Weights of a small transformer language model.
Architecture: RMSNorm before each block, no biases in attention or MLP.
Training: a variant of Adam for these matrices, 3370 steps.
Each number is 128 + 24 x the weight over its row's rms, rounded and kept within 0 to 255. Layers, rows and columns count from 0. The size above them is the row's rms in percent of the matrix's.

# layer 5 MLP gate, 192x64, rms 0.191, rows 24-58, columns 0-63
size [ 94  97  88 101  95  99 101  99  90 100  97  95  99  94 108  96 121  93 107  88 100 122 100  90  89  98 119 115  95 104 118  95 109 102  97]
[[163 120 130 167 154 123 134 112 150 128 129 119 142 137 132 134 142 146 155 139 170 149  83 120 121 100  76 146 133 123  96 149 115 100 119 153  90 125 137 150 143  88 184 140 193  88 138 128 131 103 169 116 119 116 111 124 130 166 129 163 134 116 117 143]
 [145 125 121  80 173 168 126 134 138  83 168 138 128 127 151 137 124 119 120 134 128 112 114 143 108 141 140 101 205 129 142 153 110 140 146 105 110 113  98 154 111 124 152 109 146 122 156 116 171  80 154 100 145 138 152 123 124 167 143 136 111 110 127  84]
 [134 102 137 131 101 119 134 150 142 145 127 130 135 151 154 169 126 114 124 136 144  88 149 128 133 146 151  78 144 134 113 158 127  85 129 125 111 112  56 165  98  84  96  68 107 131 116 146  91 123 117 136 120 114 100 116 154 110  92 120 141 155 106 140]
 [152 142 114 132 116 161 102 105 184 146 142 143 166 134 112 184 138 162 150 116 164 131 155 144 141 101 132 118  91 118 113  71 127 149 123 142 154 117 181 117 127 135 144 111  91 114 111  73 130 106 150 100 122 139 112 133 131 127 149 170 126 109 121 126]
 [ 95 153 162 158  99 121 134 173 119 119  88 117 154 129  77 133 109 140 134 125 114 139 158 116 153 136 145 121 119 127 173 141 105 145 101 167 131 145  95 112  89 121 135 109 122 146 158 140 138 152  90 124 133  89 133 116 184 108 121 117 155 109 134 182]
 [111 125 149 135 144 114 148 141  95 105 141 124 185 162 130 100 108 119 143 177 120 119  96 107 129 115 101 130 156 126  98 127  98 132 132 152  74 141 108 146  95 138 115 142 123 112 158  99 111 147 151 135 179 141 178 115 125  86 117 155 129  85 129 101]
 [128 132 123 151  82 150 128 152 180 119 149 163 149 145 148  96 158 134 122 127 106 160 165 139 159 104 106 120 119 112 142 146 123 167 153 131 124 112 107 131 125 111 120 135 139 149 189 141 127 113  74 135 119 141 104  90 139 116  83 135 130 100 164 171]
 [129 125 102 173 111 100 150 105 111 119  73 103 121 136 123 116 126 155 114 133 130 106 105 141 115 117 146 104 141 122 149 137 140 191 141 136 119 104 173 117 126 130 102 159 128 148 103 113 131 143 125 125 138  91 196 158 141 116 158 125 194 128 134 157]
 [144 109 152 103 152  93 113 122 120  83 155 159 124 163 151  71 127 161 132  80 114 162 114 125 115 106  78 159 115 150 122 110 126 106 114 144 157 104 114 127 144 138 148 144 163 139 104 128 165 132 157 140 137 103  96 155 152 123 104 133 144 120 154 167]
 [159 136 111 117 100  93 127 105 128 146 125  89 144 125 108 109 125 101 168 174 183  93 132 136 145 163  85  93  98 133 113 128 112 144 141 163 151 134 133 140 112 182 131 112 110 128 121  92 145 163 143 134 129 100 130  88 125 107 162 132 150 115 126 165]
 [136 125 114 157 116 154 157 158 124 108 144 144 151  55  96 151 106 130 161 133 179 137 122 145 151 136 143 137 150 166 179 101 102 102 127 147 155 116 116 138 125 127 116  99 140 154  76 146 134  99 130 133 137 115 135 115 133  86 158 141 119 116 165 154]
 [171 169  99 147 119 144 161 150 136 108 110 146  97 106  82 118 140 125 141 133 124 150  85 135 111 132  82  83 113 123 119 145 143 111 136 132 167  86 121  94 147 134 138 152 108 110  88 126 163 113 131 129 179  95 110 159 153  92 137 111 116 127 118 116]
 [136 120  78 142 117 128 133 116 173 121 118  89 100  94 156  88 126  85  89 146 141 136 111 111 134 125 141 143 104 175 112 103 156 151 117 110 106 152 121 114  96 126 133 145 170 152 144 124 129  99 101 115  86 132 110 164 134  72  98 124 119 146 133 146]
 [148  94 126 164 158 132 133 209 146  93 113 132 138 133 147  99 116 121 116 102 149  83 141 106  80 170 141 138 133 134 129 141 120 151 153 108 168 133  88 159  89 103 111 156 124 135 131 122 161 160 127 114 116 117 132 163 157 132 116 150 128 141 137 132]
 [133 133 174 124 127 138 150 127 123  96 172  95 152 134 175 129 115 145 134 152 152 154 123  97  96 131 111 145 110  98 131 106  66  97 145 114 109 104 177 128 120 154 130 102 135 129 115 162 147 131 131 115 148 133 108 152 160 151 108 159 149 106 186 119]
 [139 140 136  98  96 146 113 160 116 138 162  71 127 120 143 157 129 129 187 153 124 104 144 115 127 111 136 143 129 136 126 129 130 134  95  95 147 104 116 128 124 115 125 138 158 150  81  68 113 134 126 177 108 131  99 148 107  66 145 134 161 141 152 121]
 [ 89 100 135 131 125 153 132 157 129 107 119 129  90 126 130 104 162 161 121 142 141 184 146  84 128 145 130 104 133 134 144  90 119 121 127 102  89 143  73 102 106 115 119 167  86 138 114 115 134 134 101 119  96 130 143 150 128  92 109 163  99 135 158  86]
 [105 150 130 112  94 107 116 147  69 132 134 116  87  88 126  82  67 137 117 126 150 129 109 112 110 120 134 108 142 115 102 166  79 126 132  98 138 127 104 109 146 116 142 163 134 173 144 147 129 124 138 134 156 113 141 102 155 117 140  99 158 110 152  90]
 [137 121 141  97  87 140 112 138 135 110 151 141 154  82 160 137  84 135 133 148 128 149 118 142 121 111 104 119 114 125 127 108  88 143  96 121 155 127 112 119 142  73 134 159 152 128 147  94 106 162  82 155  69 152 152 130 116 141 137 127 130 132 170 174]
 [142 118  93  77 173 120 107  97 126 126 158 172 148 135 172 107 110 115 143 160 114 148 121  98  98  83 117  66 135 123 102 159 145 104 124 116 108 111 112 168 128 117 134 118 129 137  88 125 151 147 119 108 127 137  85 152 102 121 149 140 151 144 116 120]
 [127 153 127 116  96 111 125 156 106 149 146 147 162 115 139 111 117 111 164 109 135 145  94 116 135 130  85 128 118 147 104 109 135 152  72 129 160 135  77 134 139 104 136 130 153 151  91 163 169 128 103 147 116  93 167 138 184 142 132 120 165 141 158 131]
 [121 131 109 166 109 111 116 145 123 121 162 139 138 128 121 148 111 143 156 124 148 170 177 116 124 138 174  99 143 124 156  91  43 121  95 125 127  86 121 141 107 115 113 146 127 113 136 101 136 117 114 130 123  98 162 119 154 103 144 136 111  99 167  94]
 [107 123 141 143 124 147 140 142 146  92 126  77 117 110 152 114  80 136 142 148 122 121 146 168  98 186 150 144 135 132 139 138 137 162 157 130 130  97 121 106 148 137 154 103 167 134  93 155 138 105 142 148 171  80 101 130 146 151 112 128 124 168 172 129]
 [193  90  92 124 135 114 144 141 139  63 104 124 107 129 111 147 100 160 102 104 170 158 105 116 114 125 147 126 126  84 112 162 137 138 133 113 164  87  98  95 136 116 109 137 121 125 135 121 180 115 114 128 114 117 114 100 152 139 119  97 148 123 127 131]
 [161  91 161 109 134 140 154 159 103 105 111 160 105 116 165 107 124 153 142 153 125  97 136 139 124 118 133 127 116 155 154 121  99 148 112  90 192  88 141 127 155  72 109  68 122 149 131 133 112 125 147 127 124 126 138 108 134 126 117 115  98 161 156 107]
 [159  99 135  91 140 154 108 173 171 110 138 110 154 117 164 128  96 118 117 136 113 167 141 148 102 143 152  71 128 101 116  84 112 135  89 138 155 149 109 141 145 168 127 133 140 107 151 109 123 103 128 137 101 167 142 120  97 146 164 121 161 132 154 135]
 [169 148 120 104 121 117 137 121 152 119  91 121 149 122 125 122 148 145 123 118 138 125 136 197 142 154 121 104  74 117 123 104  74 128 114  59 139 113 128 100 104 125 133 147 125 144 129  96 160 117 139 150  89 157 132 113 147 117 116 135  90  91 155 150]
 [162  87 107  91  99 106 131 171  97 116 118 104  98 127 102 129 107 125 164 120 143 146 131 114 117 113 174  91  92 114 150 156  75 129 150 120 148 145 164 139  78 136 155 104 128 108  98 145 124 126 133 118 123  95 135 109 123 153 110 167 122 100 126 101]
 [135 114 146 116 139 147 123 197 185  90 159 122 156 125 142 128 103  95 128  89 137 112  87 122 114 135 142 108 123 144 152 160 121  93 136 139 122 119 104 122 112 148 163 119 119 127 135 117 145 140 119 104 143 136 144  84 154  50 132 141 140 104 149 112]
 [134 107 155 168 158 140 158 175  85 135 116 150 111 134 112 120  89 164 142 138 122  95 150 130 120 121 111 119 126 133 119 107 156 145 115 101  82 120 121 100 105 133 185 150 120 119  94 118 182 161 121  99 155 119 159 115 150 133 107 133 120  99 151 162]
 [142 121 101 124  43 145 126 169 129 108 102 112 120 123 101 113 111 153 149 159 154  70 123 150 113 171 128 113 127 106 123 144 117 143 137 124 122 106 150 147 109 103 144 114 165 154 102 138 170 127 142 127 107  89 124 112 155 114 144 146 129 124 165 164]
 [127 131 112 126 146 136 115 147 127 139 131 121 158 105 160 141 146 157 145 120 140 117 131 137 109 145 111  91 146 128 131 137 170 120 112 131 142 109 106 178 125 100 117 131 115 139  90 161 122 137  72 133 140  77 178  99 132 141 135 136 216 129 114 163]
 [123 151 139 102 171 111 193 140 104 142 151 118 126 104 121 141 121 113 158 133 142 145 124 137 112 140 104 103 148 116  93 106 120 129 106 120  96 132 117 173 116 185 127 148 140 102 106 120 131 162  78 139  89 157 145 121 134 127 154 165 109  90 139  85]
 [156 151 100 137 153 120 152 136 182 116 136 151 177 140 144 131 156 140 183 126 140 130 132  77 112 102 137 127 138 122 148 141  96 162 102 161 131 121  99 114 106 154  92 162 114 141 121  94 151 117  95 129 139 148 125 184 164 135  97 148 142 123 120 124]
 [106  91 156 118 120 150  93 126 111 123 113 123 133 167 142  96 149 129 130 121  83 155 114 143  90 148 101 105 106 122 135 101 121 109 105 113 202 123 156 155 133 173 183 119 120 100 123 105 125 173 132 118 160 127 137 140 146 131 125 137 133 122 167  95]]
# layer 5 MLP up, 192x64, rms 0.174, rows 24-58, columns 0-63
size [103  97 101  93  95  96  99 100  93 104  89  95 105 109 106  98 123 104  89  93 101 119 109 102  91  98 106 131  97  94 106 100  96  99  93]
[[144 115 128  92 151 120 119 187  91 161 136 158 197 129 103 131 112 101 145 124 148 149 166 100 142 105 116 126 132 145 114 173 105 133 159 129 145 106 108 117 142 143 147  86 117 136 122 161 134 130 125 108 107 119  94 122 171 156 130  99 140  94 122 157]
 [106 122 119 138  92 176 145 116 126 123 160 123 139 140  79 154 131 150 115 136 100  46 126 126 148 146 165 109 128 140 207 144  87 117 154 146 141 117 115 157 125 139 155 117 121 154 130 153 102 149 119 125 153 143 144 140 126 147 124 127 128 143 132  99]
 [129 138 144 113  82 131 146 126 152  96 141 127 143  89 150 143 100 122  82 119 146 117 163 120 140 122 179 160 115 123 155 143 148 111 181 111 115 132 171 120 102 145 136 142 116 125  97 160 154 163  93 134 117 102 149  85  98 123 127 140 176 114 127  98]
 [169 160 141 101 145 147 103 120 140 110 156 118 161 142 122 178 127 110 128 150  80  81 133 134 110 152 158  83 119 101 101 140 131 135 119 148 108 180 147 170 119 156  99 134 139 116 140 100  94 143 147 128 155 114 140 128 143 167 110 152  97 127 115 103]
 [134  85 143 127  99 172 162  86 147 138 143 132 136 115 154 147 130 160 111 127 116 139 177 121 133 122 134 111  65 102  80 126 168 164 127 135 124 128 107 113 146 151 144 149 148 167  84 124 124  90 150 110  96 160 138 148 109 127 140 153 107 125 131 142]
 [181 152  87 158 117 154 120 149 114 111 118 125 142 111 102 111 115 157 154 108 137 113 137 139 117 139 107 124 140 157 170 133 101 129 200 133 124 162 139 129 123 143  76 123 101 105 168 152 145 128 149 109 162 158 133 136 142 174 137 100 135 144 147 101]
 [147  94 140  80 140  91 126 178  61 134  82 108 137 111 103 108 139 132 101  94 122 139 143 107 126 146 134 118 109 137 146 109 141 143 156 144 112 129 159 135 135 136 155 135 111 145 107 122 138 136  98 192 107 143 133 140 133  81 147 112  86 144 134 150]
 [ 91 163 139 109 120 165 143 112 140 129 151 124 101 150  91  84  82 103 169 140 130 126 147 137 133 131 180 121 119 169 154 153 112 158 154 127 123 128 126  82 141 166 120  98 111 130 125 137 106 130 156 157  79 103 126 105 118 136 152 121 112 138 137  84]
 [112 172 127 177 109 130 120 111 118 146  84 106 175 121 170 136 149 143 111 142 132 105 138 127  92 127  93 119 106 109 167 105 131 114 102 116 109 140  99 128 110  97  63 124 130 141 105  88 126 157 111 144 112 119 143 181 108 130  93 118 138 140 148 116]
 [134 103 165 142 158 158 152 116  86 125 103 140  75 116 132 164 121 112 111 131 135 154 143 109 125  70 108 140 159 138 115 100 133  90 119 111 123 106  86  86 138 131  96 146  96 146  98 154 135 110 105 107 128 123 113 159 125 144 114 101  90  91 132 102]
 [157 114 113 130 154 121 113  90 109 142 188 113 155 109 125 144 132 123 114 139 144 124 111 160 114 104 136 136 129 168  95  79 144 145 102  96 166  97 114 122 109 158 139 159 158 121 175 116 125  90 108 107 123 131  95 159 120  91 107 137 137 119 157 170]
 [ 97 112 142 156 110 131  86 128 125 125 127 117 168 117 132 126 190  89 142 148 117 130 151 151 103 138 101 156 168 130 166 153 103 136 152 140 108 134 133 133 117 110 119 119 117 159 112 137  92 152 140 145 117 123 133  85 134 103 145 130 195  91 172 102]
 [163 137 129 112 125  99 130 103 152  72 141 140 114 118 107 123 139 117 131 103 106 145 124 147 155 130 127 124 119 110 120 106 163 136 102 115 145 117 101 101  97 168  82 125 129 142 121 190 134 127  74 112 130  57 126 141 104  81 108 126 134 147 131 108]
 [ 94 134  98 103  98  53 144 125 154 169 121 123 147 110 125 162 110 100 146 127 107 160 110 139 119 148 119 135 146 164 128 108  99 155  84 119 101 130 150  99 126 109 112 138 107 130 109 145 133  99 113 165  66 140 164 111 126 128 140  96 138 122 137 147]
 [147 116 130 101 110 111 145 103 100 129 157  82 116 156 129 127 136 154 141 137 145  71 108 135 125 143  95 128 100  96 166 114 149 120  81 100 122 164  99 124 133  85 148 101 103 113 128 114 165 111 111 107  90 130 101 140 142  96 130 138 100 132 129 183]
 [158 100 136 160 112 137 178 134  70 112 151 145 108 128 115 141 164 125 134 134 123  93 112 104 119 133  87 151 131 131 134 120 143  93 103 142 146  86 194 143 164 107 149 144 117 105 123 141 159 155 148 100 137  88 155 147 115 144 147 142 126 109 105 106]
 [177 125 107 143  89 116 138 132 164 106 160 126  79 143  94 162 138  87  89  81 160 135 106 101 157 153 149 152 155 110 134 151 148 151 132 122 151 131 124 162 120  91  99 141  93 106 104 144 150 120 106 131 157  81 116 121 139 127 125 138 115 120 134 124]
 [127 147 150 107 130 159 121 147 182 131 127 105 128 124 211 132 101 137 136 136 147 137 150 148 135 115  84 129 142 135 133 118  78  94 136 126 127 118  61 188 131 152 117 129 134 138 102 130 107 128 157  88 119 148 151 134 126 133 136 130 148 127 155 105]
 [105 156 153 137 129 156 102 153 143  99 128 100 109 123 138 154 101  95 143 141 119 127  93 161 134 133 142  83 128 173 144 116 102 139 116 147 165 166 170 131  72  98 151 109 112  94 143 113  85 109 152 133 128 119 142 166 163 132 110 149 156 131 136 146]
 [101 125 136 118 101 130 142 127 117  90 129 126  95 211  94 163 122 112 115  86 125 117 130 117 131 158 130 116 134 120 120 131 155 132 189 141 128 105 117 114 137 108 169 133  90 120  90 148 160 143 155 136 176 116 138 156 121 135 137 141 154 160 115 155]
 [118  86 152 129 125 140 100 103 120 129  94  91 133 136 146 141 125  80 110 126 138  75 184 151 110 130 155 114 116 141 194 134 116 152 180 143 148 112 126 148 120 140 144 154 162 111 133 111 106 164 121 132  99 139 122 128 101 130 139 141 100 151 117 168]
 [155 154 166 112 149 162 126 162 131 116 132 154  99 105 112 148 115 158 135 189 108 126 149 118 101 117 144 118 129 149 117  98 101 109 142  83 129 138 124 141 150 129 128 209 113 129 111  98 118  96 144 140 143 138 148 132 123 132 160 118  72  98 136 115]
 [142 145 137 125 157 127 121 142 169 120 101 156 150  86 122 136 123 126 129 164 106 153  99 126 112 159 117 128 123 115  57 111 116 140 130 132 136 124 102  92 107 105 145 200 110 103 131 142 144 112 154 160 134 128 135 168  98 146 173 142 133 109 163 102]
 [101 133 129 146 140 105 100 122 155 143 108 123 125 128 117  82 130  83 169 130 124 129 133 131 151 162 122 136 153 133 121  92 158 142 173 113  78 157 144 112 102 138 112 158 132 109 105 151  98 135  62 162  99 157  96 113 146 131 138 155  95 111 138 110]
 [118 104 137 136 191 129 134 147 122 123 135 157 170 104 135 136 142 145 162 139 129 119 201  96  99  97 122 117 111 119 127 136 144 114 133 112  96 132 132 113 134 131 195  70 128 140 144 145 112  99 151 134 122 109 138  95 168 133 152 142 102 124 142 108]
 [163 110 157 117 133 106 132 174 186  94 152 113 149 131 142 124 142 104 118 178 115 136 133 149 121 118 108 116 191  68 122  95 105 133 149 110 124 124 115 141 108 116 151 134 111 106 166 143 120 121 122 145 103 139 147  93 110 113 158 143 152 128 169 147]
 [104 112 138 110 142 104 129 183 176  97 184 102 118 119 107 126 160 134 113 159 167 155 129 131 158 124 135 131 125 105 140 134 113 121 173 141 166 112  96 140 140 155 120 104 101 122 142  80 133 154 125 158 106 126 190 128 120 111 131 116 116 127  94 140]
 [102 135 167 115 118 142 131 107 140 131 150 115 135 193 117 148 136 109 108 131 104 108 166 140 150 149 111 115 170 160 119 107 135 124 162 157 135 145 170 158 132  66 101 122 127 125 152  88 125 177 152 150 130 143  97 150 148 113 155 120 152 145 105 139]
 [153 119 115 141 167 130 143 113 126 131 101 135 132  87  74 128 156 147 102 172 113 136 174 109 112 152 107 116 144 127 107  89 107 179 151 145 108 153  87 129 116 137 138 100 123 143 150 123 119 113  99 133 134 141  76 106 138 115 170 137 158 175 138 131]
 [128 119 108 122 149 136 113 180  87 128  78  66 102 123 109  81  99 103 108 120 128 142 150 122 157 154  97 123 102 150 153 115 133 127 110 157 123 125  66 125 156 117 159 193 146 137 132 126 137 142 156 107 101 129 133 118 129 128 140 125 121 130 127 142]
 [146 109 150 120 101 136 129 121 123  91 156 109 115 172 113 151 113 114 162 166 159 124 124 136 148 131 177 122 144 158 125 101 119 158 159  83 118 170 156 126 162 130 123 104 126  93 127 158 121 155 155 135 140 150 192 111 111 159 103 142 137 125 102 104]
 [119 106 113 128 135 149 100 127 137 146 128 110 126 109 103 177 127 144 119 122 100 117 104 143 116 168 117  97 119 144 144 124 112 153 118 151 184 172 128 150 105  91  92 142 130 123  99  75 120 141 129 130 150 129 175 166 119 127  99 136  93 164 164 173]
 [140 158 120 139 104 129 130 144 169 121 144 103 138 112 129 100 146 154  85 121  83 131 106 166 155  84 143 161 116 133 137 144 141 163 102 119 124 109 140 170 124 120 126 117 112 132 101 152  54 129 161 107 131 122 157  87 128 152 127 119 153 168 116 156]
 [143 175 127 130 169  98 126 136 159 120 132 131 160 157 132  83 169 132 155 148 143 144 121  92 134 102 143 132 137 174 182 138  86 148 104 180 137 150 121 157 120 176 117 141 105 137 133  94 138 111 119 149 140 121 120 137 121 144  79 131 129 151 136 124]
 [121  86 129 169  96  82 132 130 111 123 126 128 103 165 112  72 109 143 107  96 149 134 114 105 142 152 107 168 136 116 132 141 153 112 173 111 159  93  92 106 131 142 138 157 113 144 149 149 146 139 152 139  98 128 147 151 138  74 159 122 140 114 119  94]]
# layer 5 MLP down (transposed), 192x64, rms 0.168, rows 24-58, columns 0-63
size [107  97 105  94  96 102  96 100  95  95  92  92 101 102 111 102 120  98  95  92 102 112 105  94  86  91 105 114  99  90 108  99  85 101  95]
[[137 105 115 124 146 142 130 163 117 163 112 135 132 155 118 149  79  47 135  85 103 118  94 119 112 130  93 184  91 135 112 105 119 133 116 139 164 113 134 153 145 140 131 120 130 129 160 158 121 148 109 129 100 118  94  78 129 135 133 125 129  98 151 129]
 [ 97 117 112 154  98 138 158  81 142  85 135  83 126 113 176 165 149 147 166 132  86 106 114 120 134  98 111 123 106  92  99 136 136 151 148 139 121 153 155 162 125 117 148 134 138  80 130 150 120 111 104 110 155 128 117  96 112 156 107 117 120 133 152 167]
 [126 110 123 138 153 136 140 127 124 105 130 105 152 136 124 103 158 117 112 121 156 123 105 130 115 141  82 112 121 124 146 113 111 162 121  82 103 142  73 107 144 116 105 115 132 126 163 115 125 107  92 140 140 203 127 168 141 136 121 101  65 107 160 162]
 [157 121 113 106  98 117 185 129  68 143 124 134 161 115 129 104 148 153 153 132 118 125 147  91 147 122 135 153 136 135  89 115 113  95 113  92 115 139  84 134 155 119 110 127 112 144 124 141 161 112  99 139 160 137 166  98 137 149 111  62 137 110 100 126]
 [115 140 124 121  79  92  84 186 139 118 117 108 139 118 140  82 130  84 130 111 111 113 134 135 159 106 158 115 151 153 116 133  85 157 120 128 147 122 137 134 123 123 114 104 111 138 160 110 145 153 149 175 138 132 154  77 159 121 116  85 122 116  91 139]
 [ 91 105 146 141 142 118 132 145 125 114 111 121 135 136 121 113  94 160 145 136 104 168 116 109 133 136 114  83 105 115 117 177 162  96 128 111 107 141 119 132 100 133 146 121 157 150 139  83 191  94 141 137 152 172 181 103 106 133 128 128 134 125  82 115]
 [121 119 125  68 133 126 158  94 130  89 125 154 118 146 155 162 142 120 149 119 124 139 102  86 133 140 113 109 168 109  98 150 149 124  95  98 161 128 152 159 132 119 127 175 107 160 102 104 145 101 128 142 152 133 116 117 134 153  90 105  64 126 131 118]
 [165 144 149  97 139 103  63 158 135 143 114 139  70 120 105 132 128 109 101 116 122 133 109 126 101 167 110 125 164 113 120 110 105 101 118 112 119 142 121 175 162 114 129 117  78 181 143 118 141 142 117 129 154 122  96 124 114 162 129 128 145 112 122 170]
 [141 138 132 165 132 129 112 170 137  72 139 151 144 143 143 104 131 169 107 114 128 151 183 121 139 125 132 102  88 160 119 107 123 101 168 114  99 147 133 131 139 123 120 119 142  76  99  74 122 140 111 128 148 104 108 174 116 149 104 128 126 161 140  95]
 [147 142 127 130 134 104 123 137 102 159 152  81 135 133 132 117 107 125  82 161 107 139 137 118 174 148 140 129 139 122  87  93 137 107 114 129  96 130 156  90  98 124 125 157 125 141  78 107 116 141 131 117 131 123 112 103 110  85 134 204 136 144 101 167]
 [134 132 131 170 123 138 127 178 122 136 122 141 129 131  99 142 104 117 136 160 146 130 114 166 138 123 128 144 157 131 105 105 137 157 146 143 157 116 119 112 148 104 120 127 120  81 130  53 106 110 102 121 124 165 132 107  65 182 146 115  94 112 120 157]
 [128 121 119 136 146 120 116 177 118 101 145 117 146 138 114 118 103 118  92 133  98 162 141 157 133 150 126 151  89 101 101  72 116 114 132 136 158 131 110 145  87 165 122 135 109 113 114  97 156  98 138 126 151 118 107 102 146 137 104 181 143  99  64 114]
 [119 123 122 164 100 142 119 139 119  90 141 110 150 147 100 163  79 140 176 148 159 110 121 137 127 151 125 182 128 137 137 111 135 123 147 140  88 117 129 196 141 140 181 171 130 109  96 166 125 154 120 152 150 149 146 120 117 135 133  99 122 123 132 147]
 [130 136 123 139 147 138 124 183 145 166 105 121 130  69 144  98 123 117 168 165 137  91 110 139 141 120 107 115 118 108 148 111 120 162 109 158 144 113 128 130 164 118 110 186 122 151 144 135  82 143  90 133 121 112 128 134 126 144 140 184 145 143 172 130]
 [116 160 161 118 159 137 125 106 123 124 184 110 164 137 181 110 118 135 108 103 130 131 119 124 110 149  97 133  96 124 132 101  91 130 134  91 110 133 137 146 183 121 121 120 101  78 122 148 140 101 108  89 147 140 110 154 164  90 119 136 134  84 152 136]
 [130 147 150  98 123 128 125 148 113 134 182 120 135 130  71 140 155 141 175 166 166 123 108 131 157 108 154 120 100 155  87 106 145 128 140 115 112 103  98 122 100 131  95 130 146 147 117 127 113 104 152 151 148 171  92 126 155  96  98 102 137 132 171 134]
 [138 119 119 112  95 134 146 143 120 171 103 110 129 118 114 122 115 180 114  63 153  78 103 122 113 159 127 168 134 105 125 108 123 131 145 191 153 105 131 164 136  98 166 133 126  96 103 157 142 114 119 126 155 122 152 150 142 140  98 127 161 142 110 124]
 [ 98 130 132 135 100 122 139 125  78 102 134 121 112 138  61 127 123 102  98 112 111 132  89  79 156 116 128 130 116 141 133 159 180 127 111  95 143 141 136 106 101 125 153 122 102 127 146 115 135 110 118 147 116 148 121 145 111 143 117  41 120 102 133 143]
 [140 128 102 170 102 101 107 114 137 108 151  89 109 132 146 113 121  84 144 126 126 119 108 131 140  84 165 188 145 121 167 131 143 112 117 147 148 104  80 128 154 140 106 127 150 145 145 162 131 139 111 108 106 103 163 131 131 107 136  93 155 101 173  97]
 [131 138 145 138 102 180 156 101 131 139 113 114 149  89 129 147 138 108 136 181 122 159 137 127 178  98 125 114 127 132 118 129 100 107 117 101 140 101  73  91 156 138 103 125 132 149 145 119 107 129 104 144 116 151 167 132  96  95 121 179 108 142 128 171]
 [119 144 148 162 128 152  83 104 120 142 146 137 101 169 114 114 121  92 124 129 138 151 147 112  85 112 163  98 169 120 113 152 141 129 112 124 124 153 128 127  97 159 137 130 146 197 124 168 123 150 121 117 149 138 114 119 168 156 140 180 105 110 167 135]
 [164 119  85 129  94 126  89  84 132 117 115 121 102 123 105 121 139 134  62 138  91 142 102 138  97  93 130 152 103 180 103 122 123 120  92 145 141 129 155 104 119 138 163 142 149 131 146 133 133 138 166 125 131 144 127 103 127 131 179  97 105 123  90 134]
 [121 105 131 167 143 109 137  96 145 106 118  97 112  97 137 103  97 104 148 117 160 147 135 111 130 104 170 143 113 164 159 149 113 131 163 126 139 118 105  91 150 182 117 108 102 139 115 116 142 145 136 124 190 128 143 117 146 129  90 125  99 178 142 166]
 [186 111 113 127 104 136 117 133 125 114 119 100 115 143 119 136 129 135 144 135 100 120 124 141 104 158 166 116 105  98 129 140 135 144 113 136 159  99 144 140  82 123 139 128 123 111 152 101 153 118 128 124 143 130 120 125 154 141  93 244 137  92 139 134]
 [147 108 119 117 100 129 161 115  86  80 140 121 131 134 121 140 139  88 112 154 110 129  91  94 117 177 155 148 130 155 135 157 130 165 164 114 153 137 128 137 153  97 113 112 139 101 148 120 112 170 152 128 134 155  98 143 153 176 121  73 110 123 102 139]
 [121 111 106 154 138 115 121 104 151 114 117 126 116 122 137 121 147  95 113 135  87 148 112 130 132  83 148 120 164 141 120  96 147 124 129 142 134  98 122  99 177 150 115 120 144 144 134 148 108 103 112 173 106 125 196 121 165 130 158  51 113 153 142 136]
 [122 156 133 152 142 113 126 200 148 116 122 106 108 123 116 157 134 132 131 155 148 119 137 120 117 116 124  90 144 136  82 185 156 134 121 166 144 169 105 116 168 176 151 121  97 142 116  81 128 163 140 155 139 127 130 117 153 106 105 105 151 123 128 151]
 [130 176 129 159  90 138 174 125 124 122 132 133 148 111 121 136 154 155  75 120 107 104  82 125  78 135 119 137 157 131 134  83 116 115 130 121 121 134 187 132  99 103 150 121 138  85 103 107 111 147 161 144 120 143 126 133 113  95 143 169 102 101 134 131]
 [120 126 118 128 147 101 131 140 174 103 127 120 150 126 157 128 136 122 102  99  83 101 107 145  77 184 116  94 164 137  87 108 145 115 122 126 122 122 107 121  78 123  96 140 107 148 145 107 144 112  93 147 100 100 163 138 138  98 149 143 100 135 169 113]
 [119 158 127 104 119  98 100 144 133 145 118 109 197 150  97 131 116 151 129 123  82 143 126 149 112 152 134 139 118 107 163 173 124 106 121 147 147 116 105 121 111 103 104 167 128 138 141 133 116 161 163  78 140 128 110 141 157  92 143  85  93 169 116 132]
 [140  89 138  99 158 159 109 168 124 135 145 122 122 137 127 148 143  89 163  89 110  69 129 111 160 130 152 111 139 117 154 155 155 145 115 151 177 123 106 132 131 146  85 113 148 136 103 114 109 126 141 110 155 128  89 149 155 121 125 100 187 115 125 122]
 [102 136 131 119 115 147 183 139 114 128 130 153 109 118 112 121 107  70 165 112 143 143  86 174 125 111 137 131 142  90 122 147 181 148 160 108  97 142 141  78  95 138 165 129 120 146 135 143 132 132 180 129 117 133 113 106 128 156 166 113 145 105 124 124]
 [165 112 141 178 139 104 141 134 117 134 105 130 138 151 103 166 165 142 158 116  76  90 125 141  91 145 155  87 132 139 108  82 117 154 157 113 139 129  93 132 116 155  92 137 146 136 112  88 141  92 146 104 129 124 113 151 108 135 151 135 168 106 135 104]
 [117 153  96 127 140 116 112 103 153 122 163 182 114 147 142 108 125 142 104 116 137 162 116 125 173 145 135 144 127 124 138 163 105  97 117 101 128 108 164 156 162 135 132 104 137 129 181 120 157 126 141 129 143  89 133  91 171 107 103  75 118 165 153 116]
 [124 137 132 136 102 127  92 135 141  89 131 161 149 123 112 140 108  98 111 155 142 141  62 152 111 106 150  95 143 141 147 148 118 130 143 146 132 104 138 139  94 147 133 111 137  71 137 102 108 107 151 114 139  92 127 130 114 108 157 206 110 131  98 100]]